config = dict(
    attn_scale=0.102,
    final_lr_fraction=0.1,
    doc_mask=True,
)
Each number is 500 + 25 x the weight over its row's rms, rounded and kept within 0 to 999. Layers, rows and columns count from 0. Numbers have three digits each. The size before them is the row's rms in percent of the matrix's.

# layer 3 attention output (transposed), 512x512, rms 0.0632, rows 371-383, columns 128-255
095:476487466463517523572511431487570472530530527474507500520502489495480495477477515494525537477490499473480497505540501488492494499510537503497507460506529517466499475481499529500515523486527506531471497481508511473513511543520540517525516519487426476502514509501484517537479468507494528435535475534462521486510496518490502508480553520518503512477475539478520517470494505475466470509463
110:502516514523495495494537555530498507525477490455499494513494503464501529534485482528524496491447519512480490474522516499508512503465514523525447453480494489495510458505473481465499519515484498453511500496469470496521500493524468490517521497490501501441513510529537504530474514472449520494539488471494549503512486487520476496506487489535474491547480487520484499499471476468500503480496
110:516485475483506473498493560504513469490505505500526492525460515484483445492507520514533532522516487485522507509484484479498496558508466513501491526484515471496482513491506472485488490484471470506496431432442480494497501450500538480478513501496549489501504484478450489497528510535482446537504511492491501480507468497468463524492524480516557480489456495496526525492451498464531469487490
093:480475534489499495516539512533500504505477495524496572453532506498518488509550527479485534494519528511548515477467481465498528499550463499471500461495476505466537498462527460524512492530499496490512497487489506477487493482547485485489519474525510459442517493490472500468527505497482503534535513495504496481475496540487477535524516501494489457539460510473488486511489483516537535507508
091:508520511513489520453493502462523534491496525502475488518484494548523477503478496491528481486518534480507520512434528504458463489516466494542486536488506495477487502432509513524462488511512501456526492498482484483469499486522525517478528492529501575555520488465461511439517497502532448492469505567553503504484490547486520488506464504468488441480494490502485477505467524555529504488517
099:539486541477518490487518502443476467488466512526490497462509510557469530505456484485452490482505508482526516503486507480483518482442489453461477490513502476533497548523500505481567560457510520497488503444515476488511481522491508513495504446563479526442494525553489487484464510511483487475503551492467486499491491470483486491528468528479519471525509518472499524535519490476457534508492
098:512517543424520536457483504511524493518486512526474560445503522467520529494518462528549504455449455492493466495515505476535477467501523469465519454487486505503521488488521526467502555500511534503527512495546498514469466504472524504492467500444504505509518470489523481462491517496476502521464507495531439513475510533477504512496476556525476486503486483528504516501497542452511473505500
098:475507522499490515519496481460521542458484507498501495553462477486537520469457529507525535517448508495523526490515498465524461527549474431482507556497517522530470476482517491487531483524492484505470500482516480514511514464518509438487519503526475487485527540508512485520523494537502475506501548469481518499510472478491464515490445488493466507485488484514484489517510502495482457499514
098:499473495491525534497477469517445475529505501528530478484519516493481532487470463502470470507528509537471466496489496475488518509502525553449518459464493483483510469488553522478503528531466513508508521447503499512516525471535490512515478505514500485481528494502476508426492516504535519475485493486470507498492503542497504475495492517502464507489492486457514492468484516488461500468468
098:483474562484484537502455509513533487483462503482460491491499498515499466475484510519461492467496498471521502479494483461501496470507491484444512461479533453526497486477493514488527533521461517463483486556493461526508469550471515489481496517542529534512522486503479512526540526510544527471522478530447530511507552495501516500528485451473508475490490466531500539481531480488528497459498
094:461511529509487496520508484452575474480505497455495538494479486497534485540520526510466501524477552526469500495521482527454519465509501523508544493542505498508517484540547533557483485540478489514491498493466513486513440480490421483506529500515464520491468471498505471548495512513486514501502501469504536525483474510565497490497509493478491546474491491490502497522518511494530537498457
103:534534530479505524492468493523505513479543474494455480499532470493493456536476529491495482468479523494517503558487498465467500475516532474486540474568494493472498506435488506496508468483536470517500512534478522507482520536503484548515496515502479468470552494487498505485482509524533510478500573484470546476490476503483504501499496506474444504484510483524486536474519438512518489492514
100:495530492524527519492522490472521508539483526444501502494525452485477479518485467493508524525465522480506448550484494499517480504493496522524532479505560518511524469475518530496475480513513491484522479534547526489494489508502436525499502483552493511470534517488508514471520480532476470495494488480458531464489469547512470514497539513528454469499489508532448446486515543491521487509513
# layer 3 attention value, 512x512, rms 0.0715, rows 372-383, columns 128-255
103:523497508488491561542506490527481501491499517546460509467514497489504497450474535506531513500470527496501519516499477470521555511496504536506487498517554517515488483524491531477504486504495482495482530467493521449483504518503497517480486509491529535474511463525504495512523498456496466525505478480498480507519514499494495512508528459534480488494476504476531508501487535485497519546456
097:454456479508481464489515496483481522489527461514501488500480535481494540527510520493503476494477486498520521488518492466485504518501466493536528490517487513500457473544509513500507532491530539520515501472507462488460453500479459489535547487483508494510493500492465489529438511501488546497475475501502539470480482534502516495579491497515530476468507500530464520506513522467543516505526
093:473526501500502476456524463518470503497529504461512502517546484528504492511501487517491487518535547510528527496490531477549491537491510455522518470498550489504493481540496481532485538521500532494532534466498532520514482552558519505483504471442475510504542554485519571507509502527473488524499493490478465464508516534508484509547475515568488450520505468507455448500480501473494555498500
106:485527466499492469510508496523509549518530561512468512517464501513490468426488518496478525506518512522464498591531527463487479493491485496492511479485508478460517489483481475451513509499519504491533510519497513454461530508521497509470511465508490486497531489511501518501543500508509459510533516497465510504516510504503554490486466537499475497514486487524498470472475499493505471511469
092:485490533503514556506505508499505517497467514519525490510521433550513496542508495491477524499516526500514517524483476460471522487513489502440535497492469444505498517511509462473526477484483538515446507517485525519447514498533500489485493483484525466523491530541505502505509526473490478540532522518505506519530478477491505550503484482429484492479539520540488473564506493526528511527479
098:550485524484484539508496500532491452510455474526509508494516494529496501535488483488465529512496513474497519520507479467476478468493468516470483482478484467519528498546531483502487481488502488482473502456495489502482454528504488465526487489470500497525533494499555505493493533482502491538480522511553468554502515524504500500488521542440502503477493520470496547502510492482506485484469
100:511503518488494535495524502530503545524488527446534500482495475508541505419491480494483506481489488470480517501542493523504459510498499516489521523527503506484460514471512533511532511566508513533500530525507504535535495477456496511482516529474474552524495469462547519536536453455532465492515527495504466566507508455521520486508478499521471489474512511508530460471497508488473462544467
093:574511506489544486487517484523487509499522503513510522515533497462449491479518462499518539497485521497506486533428541519502481526496480555506470483486535529493528520510533507498512475512527484509485474507524507524482534467537497532493486504513445509508513495536487516487488485505553463516499493470531496521497533448528516518520475463490460519479519482464523496483512503492550491535535
095:485480521506485523514508461500539464526447531498525493504477508555470480491545522459506526500542509441520523490500490455500459466525500420512528469499504524523458491441532486502513506525496509514454524516474480517489456516523501511483513493485506569519506514500507527470493488486508587531527482497545512486524489500473462505517492492513487503485519503490491514491489507468493506510497
089:518533505523504501501472537501487501494512518499501468478500496484500509467494503519503509455507547434503506459536518549482496487512489521521515528504482500529523521489485508490529553502494516509484473504529436518531489508470458514503486524557492453527438448529513524499539465528507494510545477479513503479460535503501492522541527512525513493506473505475439475491492495514502467486484
105:512511473465485532516504460517504498487503491557521469481522482497541490489497443500475466506509526468482479515520512561481524451491506516502444488515535513484481493476541487475551504447515512515546537497556538453493530500511491500487473495490505542488526490482498514496484486509499550483527475471494492506497502500504505509452517540451514504529533471493466464544495459484483482507473
092:514536465495491467540520513518489500514501532505534491508472483523493481525507498503534487505508488491495475543505531526465500532515512492461493489500456489499537524484543533495499487495512500491492524520502487484485522472411506490473487471500462507468511495491494510481519510499489492500544525447487520462527501541480491529514511482482506517507537526447455456515484519510489490516498
# layer 3 attention query, 512x512, rms 0.0762, rows 384-425, columns 128-255
084:484480500463510485492484515503468448471490489499507527460534488489527516517504483496502487549496482528538497516498490497516457484493525492501498488475538539452492504492537494495491496525498446470506534516512527512528502502433449508491513511497502455496497509461504513456489476456504484534480478490471473447511515455501481515483503429507502539511516527458543515502527466440476454484468
089:547484523501512471511507530532465491504538488490484494453493486521525517497497474477543501528514514538536497496494494493532465518473499468479465495489524542513530463468493482512487514547532487493504503461481535518504518503495474519525493518485528475519500497492488489454478485487507540493474487501514499504495491465519498503503509474495504514491444526507565537481497497485527480512493
086:476541502462517530475505513490505554491487476532471463525545503481505513442502517497506450505493503528477507499484498508509505490517513472520481495526490450508470494510479493499495534542499459511534523475487493470499524509519479519521514505524498494491495509488507496519500508556489520543519476498446512528549503490510503488520533456502515480510507530486436454508483465526492499496484
082:511506489498549513490506472522525444533506519506468531484477466499487478540468529522503490488519487461506495514489533488467459501498527487511505490491469513480489493457453526538494516484501519501549555428511502492473477488531511513471516479501498445534546545513484495484527520514481514500514476521475481523463478513488519458453513534502521494473466519500485476450524500533532487499493
095:505490442533533540510497504516533458504475526488543547509494500481479489461518513535461504482485554469507488497484495526526519502471523456545561472506551516502432490520514520501514467480474485486472500498496483496541495472519502503487524510495489510531521484467494516540519514521489484504525502491447477471547477532522516493506527484447484498489514486511484504491502500561529502523494
091:520514476493505504500466479477530494483460499538460522538502496522480492496499503497493540465500506450468511521516513515471518459522491544509483510524458520465511525535498517521525520506481519531530485558507496496481474483518502450497492481487485493484562495494470522512508506509526553498491496472495508502506514485453521484454506533527490526493517439509501458516488482519480517465478
098:468500534492439503490488484455510487494473471477474506498542496481550542443486500525505501480525488504502517458515454514500519532490484465500525502513484484518504507575502480466506499494495528518486473476549432495515474544495485491497513463482492547471469511472452455494478480462499475475519514515495543479517484531527492506486507506492508522550464503505490483525504507506491502490500
090:508493523507508518498471531515519520499487494486515500512558491469511535374525472503514498514548519496521486511511515493519473501497480509502514516482549510484474521502480464534551440570501493490514515514501461479510502505490494528518521504527483533485512491519501498486474497497505520491509510484490559494560490549529518485541506394517462501536500530504467466509476501518455526498542
086:489505531493505464488488492516514560535507557486463511488512499502531526542508497509554486547510491467519492464480515499506481514499521505494485494509479503550501489472459521591497482477546494505504511470506521475458498503480496516464541496496473520505501506622534505483522535532477477535480456514502492495508509514524523496488493455471484481505492538518505517485473510505506505486522
099:508496519489441543524521534524525524534523471469536496523509505494505514566491490479520494519495435526489502527508506512517496488532506458499457466490535483470518496516536505480527557519513495490511526487512466524481522526512504524488533479514482452472524492527505493523522486518524509502471494504523492541498488518511498468540487494513492492472531516491520478471485492508546506530516
097:483472523474494532499491533475534497498514461491479503487547515481482538492488503529525532509465529478514512471542469470496545505513520516514523505499501485498517482521527484460481463492504526492461478521508481497508486478497514466481483485450509518515508478548477509528520493515516506508499514479446512502490524473496487527510507564516491503495527483526497496531501491516495489534471
101:542551501550479482515507536506519503517514500469475514467500524508495511494507522502497503513482475494510498501509493509521458480512497477513504539482500511516470505533521492448472500512501509506449494472467510506528491506514464531474504530513503495508505445534487522510523455501479499487490481480522518495510518500531520528524500479444502492446457474513510503496486503484462460499488
092:482477531437441544478517559499492493497530517497497496432507494525490468449489504468513485488467538477477484528482492517495471494506496525502465531503484498474503496482543524524501529447534495522503490496479530526471576492504519522515511473488496476462495482508469524489496458497502483512458539484480518529472513524530496509515504467472495456492464505516512520423513494517545491485479
101:498488473486497524501487491500517430452485472482480499477501520516499497459491530482525485537496527457487494487489510505529530543473498521509541525546562534498469505483501516448502534518532464493489494517469523513516519442470485494483498497424501520478514501514500510485472504483492468510476527487440485445530527506505533520534513461476502501483526487518473491540492533491505510494424
105:507495478504473509489464534482508490499482541521491466536487535495484535472503505491512529508490528534500519484488518497469528440502528498507476508538496492501515517485516512480497494540497530517450457523496471500538484516503522541460513475447498479503490469510500498491501508496516516492484477457494510462502488515485490548449527535529477513512501481536517490508487491490454521502459
095:485526494481517489520492495541492484533493536530437470501506511508522464443528461511517479514492493529460486488515506510515528533530535500506490500540504496520500492481497455538458463481476483508513491502484529493486525488544486535513534447482500522516532456508489476491496500463517412513449453545534512477527504499487472479488485468513511510470489507462539549493512478479541513491512
099:479547523502507507501503469495512530510538470509492540492562506516491500535470514481505519488493483485477522542487455507507484508481490512532504535492476472547470495517542522514516491469520487503532465536539446503497520433507518490505487496491575440460467517530525525530493503474491528490464531508483495527504502547521507526519492484518524491485472549496466486475510515503523532475448
104:507504479505469473521493480492480503488471439477498460513503467455481445460499493477464476514533514531499546494524514488538475506474512505465529474509530455492453521475542499461476485476521507495484536475475550496489511481446501499490481530481513484577546500501535502504497470503466482519516490497531492472532488516494477536534495501509502526524532517516506519534486478524486434525508
104:520501490460528521511531509525510539527492531519552496539446494495488490477513551489511448502483505493514502498527509485497550539493467474477510493515542470515513476491503498432511458519499473506532453520469537505518468510514528487503486528475491528500531475493557524518461461494493473522513521513498489503511518508506516498492516500471485544490508513490500536509473482533450516538517
090:502525528511472468529523515476483491491501476490526485496542500510481465509481500506495466495514495495510472518518483484549537487498510485523491440527492510506465474501487475473508486498525464499456500501519485452511496446511507466458488489510509513530494549509517511507503494538523524455498521504492497537481526462498517493511449477540495483528473493559463496500507526470524466565539
111:525530496505491488520513483505493530506492456473560443508462493566514487513503479509479461535458516542459530531541549489520492524520499490477508485482486504522483547486482506479489524485503494524501521491498454502495464485502471469471482505501511497523501527501507486524510501513502480493493474488507553560508491461497473490529507489481506472534489496482480554510541502485477505534488
109:509491491505456522493506463523479480492458475486519523512530468499498518475473517478471506481511490488490505502523518464487489531510506492482497511481519457518495513506509517448522549507502462511538511514545520542480479483536495542485485518506509487515507496488553506530525512546496521488492492524489480506525516538516472489534481554498520516485534512494516491491475491549527455510515
108:508506497510489475462498507499508503501524517517497578463516473508510517499488541480485499533518504537484499530487498528476564505507526504490500480518454528485527517474483487481477501468508480491549497490532482502493528461504522484536463465488511481515512497526473496508490518495474477471482532488498489534499509539523545465435480517481503429523506500513469524503469565534505531504486
119:482494487483487518473519478493495493491529518532458484553507486483496444476497514485476529531515523484485483529500497428511520537505476420520495505469544443531489462506514531527487450501527531493512519481503510542504459485484530534537512515474516454467502493476512531500488500516462522512506519499515497511500486528492509473549499483473497508494505504505470503502497485565519527501544
100:521507480495494498482530485486503491518515485523508503538495511489462473527525464556494501478484462533517533527485489492558508507510501496489454494504488504505485441478514500485484471513498526487538515542506507516498545523525481492512484484472477534492534488538441491490585510518529480497488510531530548527507499507483488503511491503497501474492529496463525500524519540499529524497475
118:514480522475498484493499498501511455497477578499506492530501496526508523496498510534528525454502482504512504469534486515506537466513514494512537556534472473502492520528505524481495534493450546498494494481476523519537452532506453495484507462504458528460486488505535475503526455548507530500498479481452462525501545508529475473492524496487484512508501506515536470505507513537449536514484
104:479543512496439508493472560484500469456507527491466470467562520526536503473499490534521538523516510516497508513481478486531492492518489515489460469477494508503497464513509518508491515474511560505494532506499492527526517525585489518523488545499517495502497505477516513495478467459521466518464466514480480482464484513502493507535499495558510506520492465523501534453524516532473480483471
106:461492500485516511492526461495464480517495499482498501491533503511514541538478455502544499512473490508500486513478505474523502519497510465488464517475530492509514476462503497486518511447507502490510465478510534515510450471498498492505533487505541480498509511523515508531452455542477439551482485506470495510490510534526458532509491523563553490455519504512487455471534510560505512483472
102:513526532487490529490496520496507477478495487506502490511482522495485489524486533484456504494480509507491501495501433464528478562510478485498491497500503500471554468527496498523512510486522514490504487509488483483529486535522515460520503483462463449535501451460452478509445506483487499466493521493487515495535533559478562474507523523488502493562500504514482480477545459508523507477482
110:522515507475460513482504502515544486479475494499497517526496506459487501502501419458490508477487472535501521511490486456513528501513504499499517499478495477510523528510477516455520509508491429517519516531525504503483523491539512450499504497467510462479512498515499463480485473515538505517511485487513511551489479531487542517526528470523529514523462522508517482500518509488486505477491
107:494453501482507532477521488472502513491504550461496521508532502474513456491464481495479465523490530518501452468456503506477545541491467499527511512532445481472532505482497495509475480512534488492487491490478483501476461537494499488514499483511502505424518546545457475487541490483541497472531502545487520487528490544494529507549501508527485479496493498505475511471504507529504504475455
109:466533448493483466489477455484532487489502535520579519503472503516503519497504536507504469491518494523461485512542476540454516513518496491500458529503466527485477481479523479515529492505471502514483485476473477494486507507535507539464505487509499526489471461527498472463500494497507519528502458515515537498511462532488485528438451538561504504461475513513501555503487508475557500501449
100:482505480518457503524507496498469471495459475514488505504449507507466486550486513486505526517488540518491503501513520517526489478503524497519470482481470502495514475514498464539501508481430498511472533508509509477499499543494547509507504510481490500517518545497531479518536493472497462480510494479484494520547492526520512532480496549515489514540501506528498519468497480457514499532464
105:531488528504504496477476510497479504510477507500499505502505505479515510495538398516454474501487501511456487512457538541484483492505469470524539435518426513467477483513495454500509518505523511510510509484516541464520475497467531493509441486525498443499487540512498505506484495532507488478475544491471511552442471507515476449538487509536493473500521473519568437485499488485519486565509
106:515514507497451479500490512509481455486458450530520506525527534508471521501512499533473509495535454501465475525431494484466499507516558517460526486543468515479482484502485462456548475503510460495485480489508494442473506526523490474507543477477513559502497504490541479519482515504534495474520522497544483504506509495498534489433502553480496463500469475508482474470490549495494518510486
106:445474493526516548537490535529512554531521479496473524490503495484502492502485547516483491500491528507488503514507491521487498501484508524518424475503492511483457538480510516531524513544510508494476506494514520544507508508465502491520508505507504488506487478532508531522523491492479494479498482482457527586515530503498517502540473515474523525492503495537502483545536480486551460519533
103:493515511508526482485491488465514500487532497488508519543489474477483446482516462517466514459543487509504507506503506483500519542521534504511535486471480536501507495493461458508515495526486474485530521481540501484525514480478495490504493521505500496476498535466448492502503483497504527495481473539527504518486471595506523513435517547532485445500495530488471485496460509477531484487504
103:503496493511516447518496472496528466509435477482533474512521519505497482499470544500490477477489527545502518494487502562439502526488487487513497497491468505502458518479474544539490483508448500506484491519464540511505487512450493556475497510470436514507480509488533492518470492503523517473519506513545512438477523475511488497531484498494486507497487465519510494486531506516501525494475
105:503521523504468517480479546473464442532459520477530461527492469481520491512486438532497456513550473479438508493477477471519487472489505470555474474489462498507484503556537495537517535476522493482471529529467519520502540466503470502496503522489460465492477529514454471520552504497475520464490535549483471475526508493491509460494513501486500453469522524505524532513495496531533456462555
109:525484508502491529541507494529474485487480442502492542501523501543516458498488519527507531486505491475479484489499481501510466484518513480433531452487548481531478487486529470539498467553518491497478485512500480518518494511514487544475520531515487457501536455491510521452556504507510494482505502475550466477475464508508530492534483512454455500501524489457549513502490533524503479501510
102:513514494490483455466541520448510544497559503528492527494463521498511510551499471452483518511480550526512536548494478501546510504507529512530499519518441491499461509495480491537493470486498503518493497459484472508541504514507516548535456514525504506546464513466504472512503485548497561481518522506488525493567517530507509491528488516495498494502489483522488544466499474525516494525525
100:509492517503511541542503528512533496504473547532473471509567499578467509461500481509509470500501482466498510473506524513503502476423497467501533523499511476483508528486532513497523503446511503535469448521515498501486470511493485492469505522519489474479506514482503518495526508554483462506536478504499469529438524523501517474462555487480483504517466503474473497437501497500491479426528
# layer 3 attention key, 512x512, rms 0.0751, rows 384-425, columns 128-255
069:517526498495508511500514498488497492491545514470476507513504503452519501511488520496459525491511472451505503479518487534495489483524475493531544498499492506522491467441520497523493478477533572470441572441475498523507449524519520493500527500484473530519468485544510494496437480521478480532466522513506451507479492552478490505515484528506478550524458471530493521524510431516509482509496
079:528498486513486515462511489514496522498480524535500495486469505508494477567500499509501519529489459507512473488479495498539483491522510565486505521485473511521486477465520475479491524466523506520491517537523477486527539502567496489498510480478547507503510489526480494471500505507501532503531477464481519561549474511510473495509475498512518491536482462520501451512467515499525511527505
074:418470491480553494479511513488517501492517501488495517506495501514504497507529500495465497483499545432495506498483495476475538498490514531512466498483533557502532493524522482526487495517496498523487534496497507479486471479562505523483490488506496504487458487523442518478529514465475528482476488516564525538465499502506521488512500527502507502513512523480460532502530485536478491522493
080:539552543509511501515488501490522551522512485507505482500536501519463492470469509464448557480493467482468508496489508546488524485504503500480473459561536508559525512461495525504520500521529556517458452525487486499498482523468490490505491481513483508522500460507538479467515529474521472527487537535530514451464504454445540520498513524500519534474504525522512507536522480543420522475503
085:497516556474473426473479521494496493492562505481526485493558469473449499481501503486495448510487539483463514507486487489443488522525501473482430501487526486477507533519471494529473505498487478496547483448508530482478472504463515491490511510543458491450478502512515509524541493479504463513482478527527480521499509520511509497535495479525526474478483544525497550511526494487497506462485
084:433457518474464495507510508496530498522518442487496482494508524501515498447498523503508438497481518490530482476520530479480489513510492423526484451475467481497526533522495503473482496492496490474486472526516514513484489493482489530495526527515463490501481501436482512561522489502462503456507502485481501494484518514513480526509482532477469475519509509507497528437502528473499471486497
093:483520488459496503523475472524452505533540532509476523509535494517525502428484466473498503482482491465499528503524515519486496484466473489495512486578500518517456502508445482555498486531494516500525507510496504481477489486426542493445484481511549518517489502511511519523556520508513452485462451531501485443483539505446549491464512528472521502478503504467539523491515485498505489522525
087:498516481476538511463506530482520489453496492481489562492474512463488509548468505546541502470532510494513498477488507485510508486513519484501470471513465517499512499478539529500517476487469466495500462490514499503504445522514477522498477495550496479470530508470467520489524516457481542527480466514484520494491465492492459534469476485520483488506464507496535528451504518515516484482465
090:489500549498522464533511460471503560479501463545544452523473528501476495479506502483447514468500468487528484496491524462443532487521520501495457489525515507517505511511461505499513478511515479502458485579489524532503513503557484508486501526514496522482484525482479488484500515466508517477493539501493515457459496463474527491461497525495541502528565501508494528480525472528482524499496
094:493493527537539449496512491488500553450494501521495503512461485544490505528512579517522494478444567511488502477462518471505488479503480542468499477513440544528534480484519508504484503511521476501495487475504518480483532503481499537504437499490497461499503461481496515492528521482521538509480496485496514527516471457500465499544486455506538491491482504498518490530491493490509487495490
092:490527506495466495454485473503472505518500483491526525486470478516510441521467550481484468517526510496486482485459529525479474519488512518507448462492505476488495538522482505505510496529511505494545506478511484490526489488487533483458477505486521521487506528520509490536552509497464509482516492524476523545484511581496537490522481421493493473484517542494507488474488525511497507482520
099:508516500522500465476483481468529536520480495525510512503487505475495487460523508523523466503499516486515517521454522474439496504469512483462470464467506498472471527507486498506533491486525460495552490534461473508486532441510494501546477521508439511501511531497499487486483511518557543501455505508414476554502517537514489468536477527535545470522496509493516529452509539480519512505496
086:447514525516469527505461449487477495526500516454523514548461477520502484467503554507509495468509474506454503475511501497507531518482499490511489492480479535536528456495491499503484492510534526494515543501520464488497426495480468454505515506489509531529502521488482473509536485521473483499496545481486485522499496499505513515487506486470487573476489467505439504559495528480505497513509
096:505554517551473468496508513476489515508497530494507477518507470531492483483509481499484467519513495484498501502478497523465508525530513485482469447506477482506474558506506501512479490529478510507481478463517466510506435523484511534488487509524485494462490494485485478566525540530522471476548472509471441528538512509504447472509500529485490518507487481549506499486531516506526515505552
098:498524512523512476545497481491503499508551549555441512520509486493529528574501472485477488483486482461490483544475500495494517488495486486519471541512461507528496495516467461548525503494475487473496484471504516469465563505548466467511517510493528464503481466471483493514524539466525507464497513472535519505517514503476464506496501560523560483473519505513477497473476501473508469507553
096:540471500479552517525488524503493489523464546532515563506464507498511512513493505497490485426483504472494521491496538494477492446523530475488483514497510511504501523535480499522527540486512488488489539523492480473530468480492491506514492543534509444477485514495491525540553493506459513516482511460497499541483552504489485499491479505512541511532506529535462464490455501513481482509504
104:555490506469503486540489508475518444497495446454509529509477510555465500468506479503500501475503533483506506463510516464440467505543530479507542492488507507528504511524516531456478514531498526494494515505484522502503489490509489469496507519471495517504516470486495533477537478488498497466517500477520505502526499486511493464469529527507482520489500493482526516520494512474478499514470
097:477506492518498493449528508544524489517523508504526509421503491507491476495545499479520498514482506477530499502464499510522499504478516501470475475489536533477521496517489490522550505523511514506540507514505482497517521507535507541536494450526468522497491487516504525511514465515550470500480483504526476499484508492497473517530483511487475497475497485502508478545479494476514522540486
104:495531501507478492467506488466503474509527495494532500522535485483468510476472511515454495496491471501495481489502520510524471498506460560510558537502492497521479521485533474499503526506484485539433479520517500506519541494505471486497535529552481471485487537507499502500429477523517512472452507527469548472493514470527473526483532481500484519502520470512539493505518492529542471473533
110:478471506515460486499517546519511506494489532482565546510456494510492525512458497517514456506506527502479523480493480507475488506507501502508537544490525542489488502460483479513465521543476530477480524518485508502520477533472526547481507471522472524439481491507470499517448505506498495493488500506501527495512480519506492486487516453494516511463505494486494438489521460481532526485515
101:549508486497451545500521488511516479489453533500517493501512537510474495539554464480482494501502480482498511485469510491499463515514517548533484511501523509495538484491509504477498512480449487487514483473507452534452524510502494530524482518462485487509487434519470493538533490526528525532495510519539486498538510519488554479544507535491542513510496502500492435527535474523543498484498
108:473490458503526455464516535502505521543527479497444515495483532506499487488536446521518434528462519516526473494461502551560474483469495513494511520468487458486470517471502510548498533507535478500512498492504541506507498544495501477518528521502521482484514498498482509502479497493517478486505491489471523517509516509535463519536520490542505490524469537516543509484505494450459446485491
104:490474492487518493518506481476494490463485500497493478514532517448502515481504452498483481479531528494483528491525498482508497525483460499535464519539564522529478490569466507505498510509452514505501500448482494525519461490496486510514526511524475492512490502493487522522503490471518534537471501507491480478506490518445496510540484467534535497521485493473487538491515534508465531476459
107:515500488432500515513511515516485517477474473488531506499516474538495487487503475498525518475510492479503506486511483508516501489515503451487538474498477490515467457516505497510525538521480534496529476505522538509528497498523499533516505514492508468499474539516488461517445491481502437453518524483552512496536454507531457519510494466484483530493476479510494538526513472496492489501473
109:479489488517520514488490507462461524511505518497501530474489532459499493487484518483452480512496478512508489482500503540482434521459529520567518463502469518496479524487538480510494501457532507510470509530490478488511512499447487487482524512488509466530535509538528504524506498539471504500533542512492501498471517517477541480509538481460483554514507503541478504536526485510481510535501
098:525495506509541536489461485508493511497506522517498471486485521528499503466525494503486463498467440446511509512544489445509498462507497515520482439549512501477466519511487506531559480500481504504457510528479509496500530461479507466477474496497474491497530507499496521505478521566485485514459523492487469514464528515497504501498459474538522510490512502531435547441471519501484479528501
110:505513490508554500466516511487525509475507452548522476481509515521494526511490528541484527524473506454546518521532509510535466493511523521454526518513524485518488511549463513469503583485467499520530520481485527474441485456531495552525509502495524460507535504513489476478532560541529477510514485518520484513510496489494524476502480501489518447515570514533530502493482533530479540510490
101:491502536484511517476506493497534497508423506501528529504521475500476507486471476492483511512523494509516478482461471524539511508488451481497496520508563470499500517492475529549517477531517521510445530504497525493514502597494483484441478517514497485506548454509506509502448485494471553480499489509502499514500526507519490546457526445498493502532538492507519454505503509487492461506458
113:504500513525503553495519443535465527501471471523496485521526485468500582450507490518520517510531502515483483542512516505504550469507466508503489454452491501526518487508502525512500452484495501520484500534473508500515460498485501512494521509485509486479500522550523516489506507513451485481455470478490504536505490473500530504506483528521500519525474517508503495518497540506492495500517
111:449535450495558493506500481525516510543470460512523512486569533487468474536554523483463512490450483507494498483490474537492467510529543504523467468473465495545581508498518493489487517512504497485493466487502545498480536491522499500506527530458576493482482477527484493499548500484540481484479492445489479512485483502534504493490509465498493524511488466490486462498547446485485474500484
122:491498536488445528499480522550533486509495466481483499514435522527535499464516474527529494536532465495486488490487534506507493504482526452497508520523492458450486465532533517503498500475476513518511581502456494497505470449515483549476515471506488482498494498478500508531473496494476549487529494500496448475524478410483508474514492551518492506488517474493455516493502541539441541570441
103:516519549519502524489499481470490486484478492487503489482466501480442464532518501497493502528503490506510484447469525528477476474483517504546530478514491466512522502498506537512483498519514495488492508505493508498518502538478490447533498526530560504459483513478490479502487466521533471486486513494429484542505503445558505504483500513483493542528483488552506514480525472460481481556519
108:479487484506445501467490511457523458485490428491523509507465525521516509460513519538486494526495503517493504496482535522485519519561482466511497500471465463510520465510525512518488478501518510481488512492471495436477528518500479498504480480507496455502502500462515479497486491547487542484528445486503505519501532523491506491551489496497573514495481517484512466518459541516507507530499
102:506553484474509492463472468505537509537493532436515523488496541507505521477521491488462524490521520505545459506510494412482460501518471522480520516468508533483475488524480489511516463489474497491538481525500495511452541443509461481549531515474476509560537528470474500514488495504461524474502529546502505466502504490524504488508472497542487468489481491512482487461513514493501469502528
106:471517512499542505520513480455509552508519524505520493474542498470495507498496490512511463511474496460486517490498505494491493534523558468485446500496461443505488473517506480515488522493517508498530515484550494509475500502497491511471501505512489511491496490512480444493515520544494470454476456544525492502490498463495520481509476474500486466516528476545499501498507464489519533529461
106:528513528507496481497515517453501488507488486470479520541478459478495483485482516491486497497469488505521519480480486516489482514490470482494521532522485482503496483508449505589484509511505490501494450534494494532500488527535490467453533480523519519526493500504512470491513497480474498493530508464494482483520508475508525495470505447507485494479544444563536514501520468494520494475525
103:507522433465505523532502465506494548508512520517496500529521519537471480510482498495516527480523499480465519507512491511512474475478472468484472542509503509485491480533558520495524461496490484478509488535525507550498509485503503468478510453509481496493466500545525523523497465482467502484522448524499506526521477483537485483464471500465474502483433454485508492459478494540518500480480
104:501504518496481532494488498527502558525520472470476515496440494502544501499502534491534565470487554474520493486489523531491497522502517502503535493478457498519528487470482498476531474549533463480533488553490469498473487510529504532539482491485516503516502495475524485511479507480512497458476525509459549522500518510517493496457480517514518501450523438522511487485482497485467500544499
101:463477507444462506485524507491481529464494492491521504498513511524502507514486521512515534486491498446488485535494463495530523476477483503515524501499499496536433498513486507481446499467480494504522508557469512498461450491482457489484463532511538545470485517480504491514501479512513493527491522513535493508491518516478500476510511496440494472496480453520512442457522512454487531510529
102:542488503520520483509503505454499553517483499542480513509467485515523466538502524503510525514504479538513458491526499478498525503452459486472509542450497461474518530524511494499478512444510471507476532445496472538503505495508513480522497498526538444470506530523460461534520484518465502505512480462488516471473505468516486507507481467450505470513498445505536462486510534462505445478513
106:518528499496522462506532487545500470452480444499535523511463508543514506464508504496514472513468497546485506497521497483469464508500532467497501516497503499504461536522517495500447469509513461491478452489496483512522510510482498452533486527529513499473532454498488526523484481497482494528499485498513544493559497474481509497481459494523474499509511503490495511488451491545500484506529
120:507477487541436516495480490506492515505535538488493462503460510482485499495520517524515520500532507493523484531503525486530507475511475496527470490531491544470475507474487497492511491486463508539490499516484455493481527484514498542477535456541486488493547458480477481495524533509508525504506481541494452507478528509489475521545469551548572535512509504455520458519496525504483547540498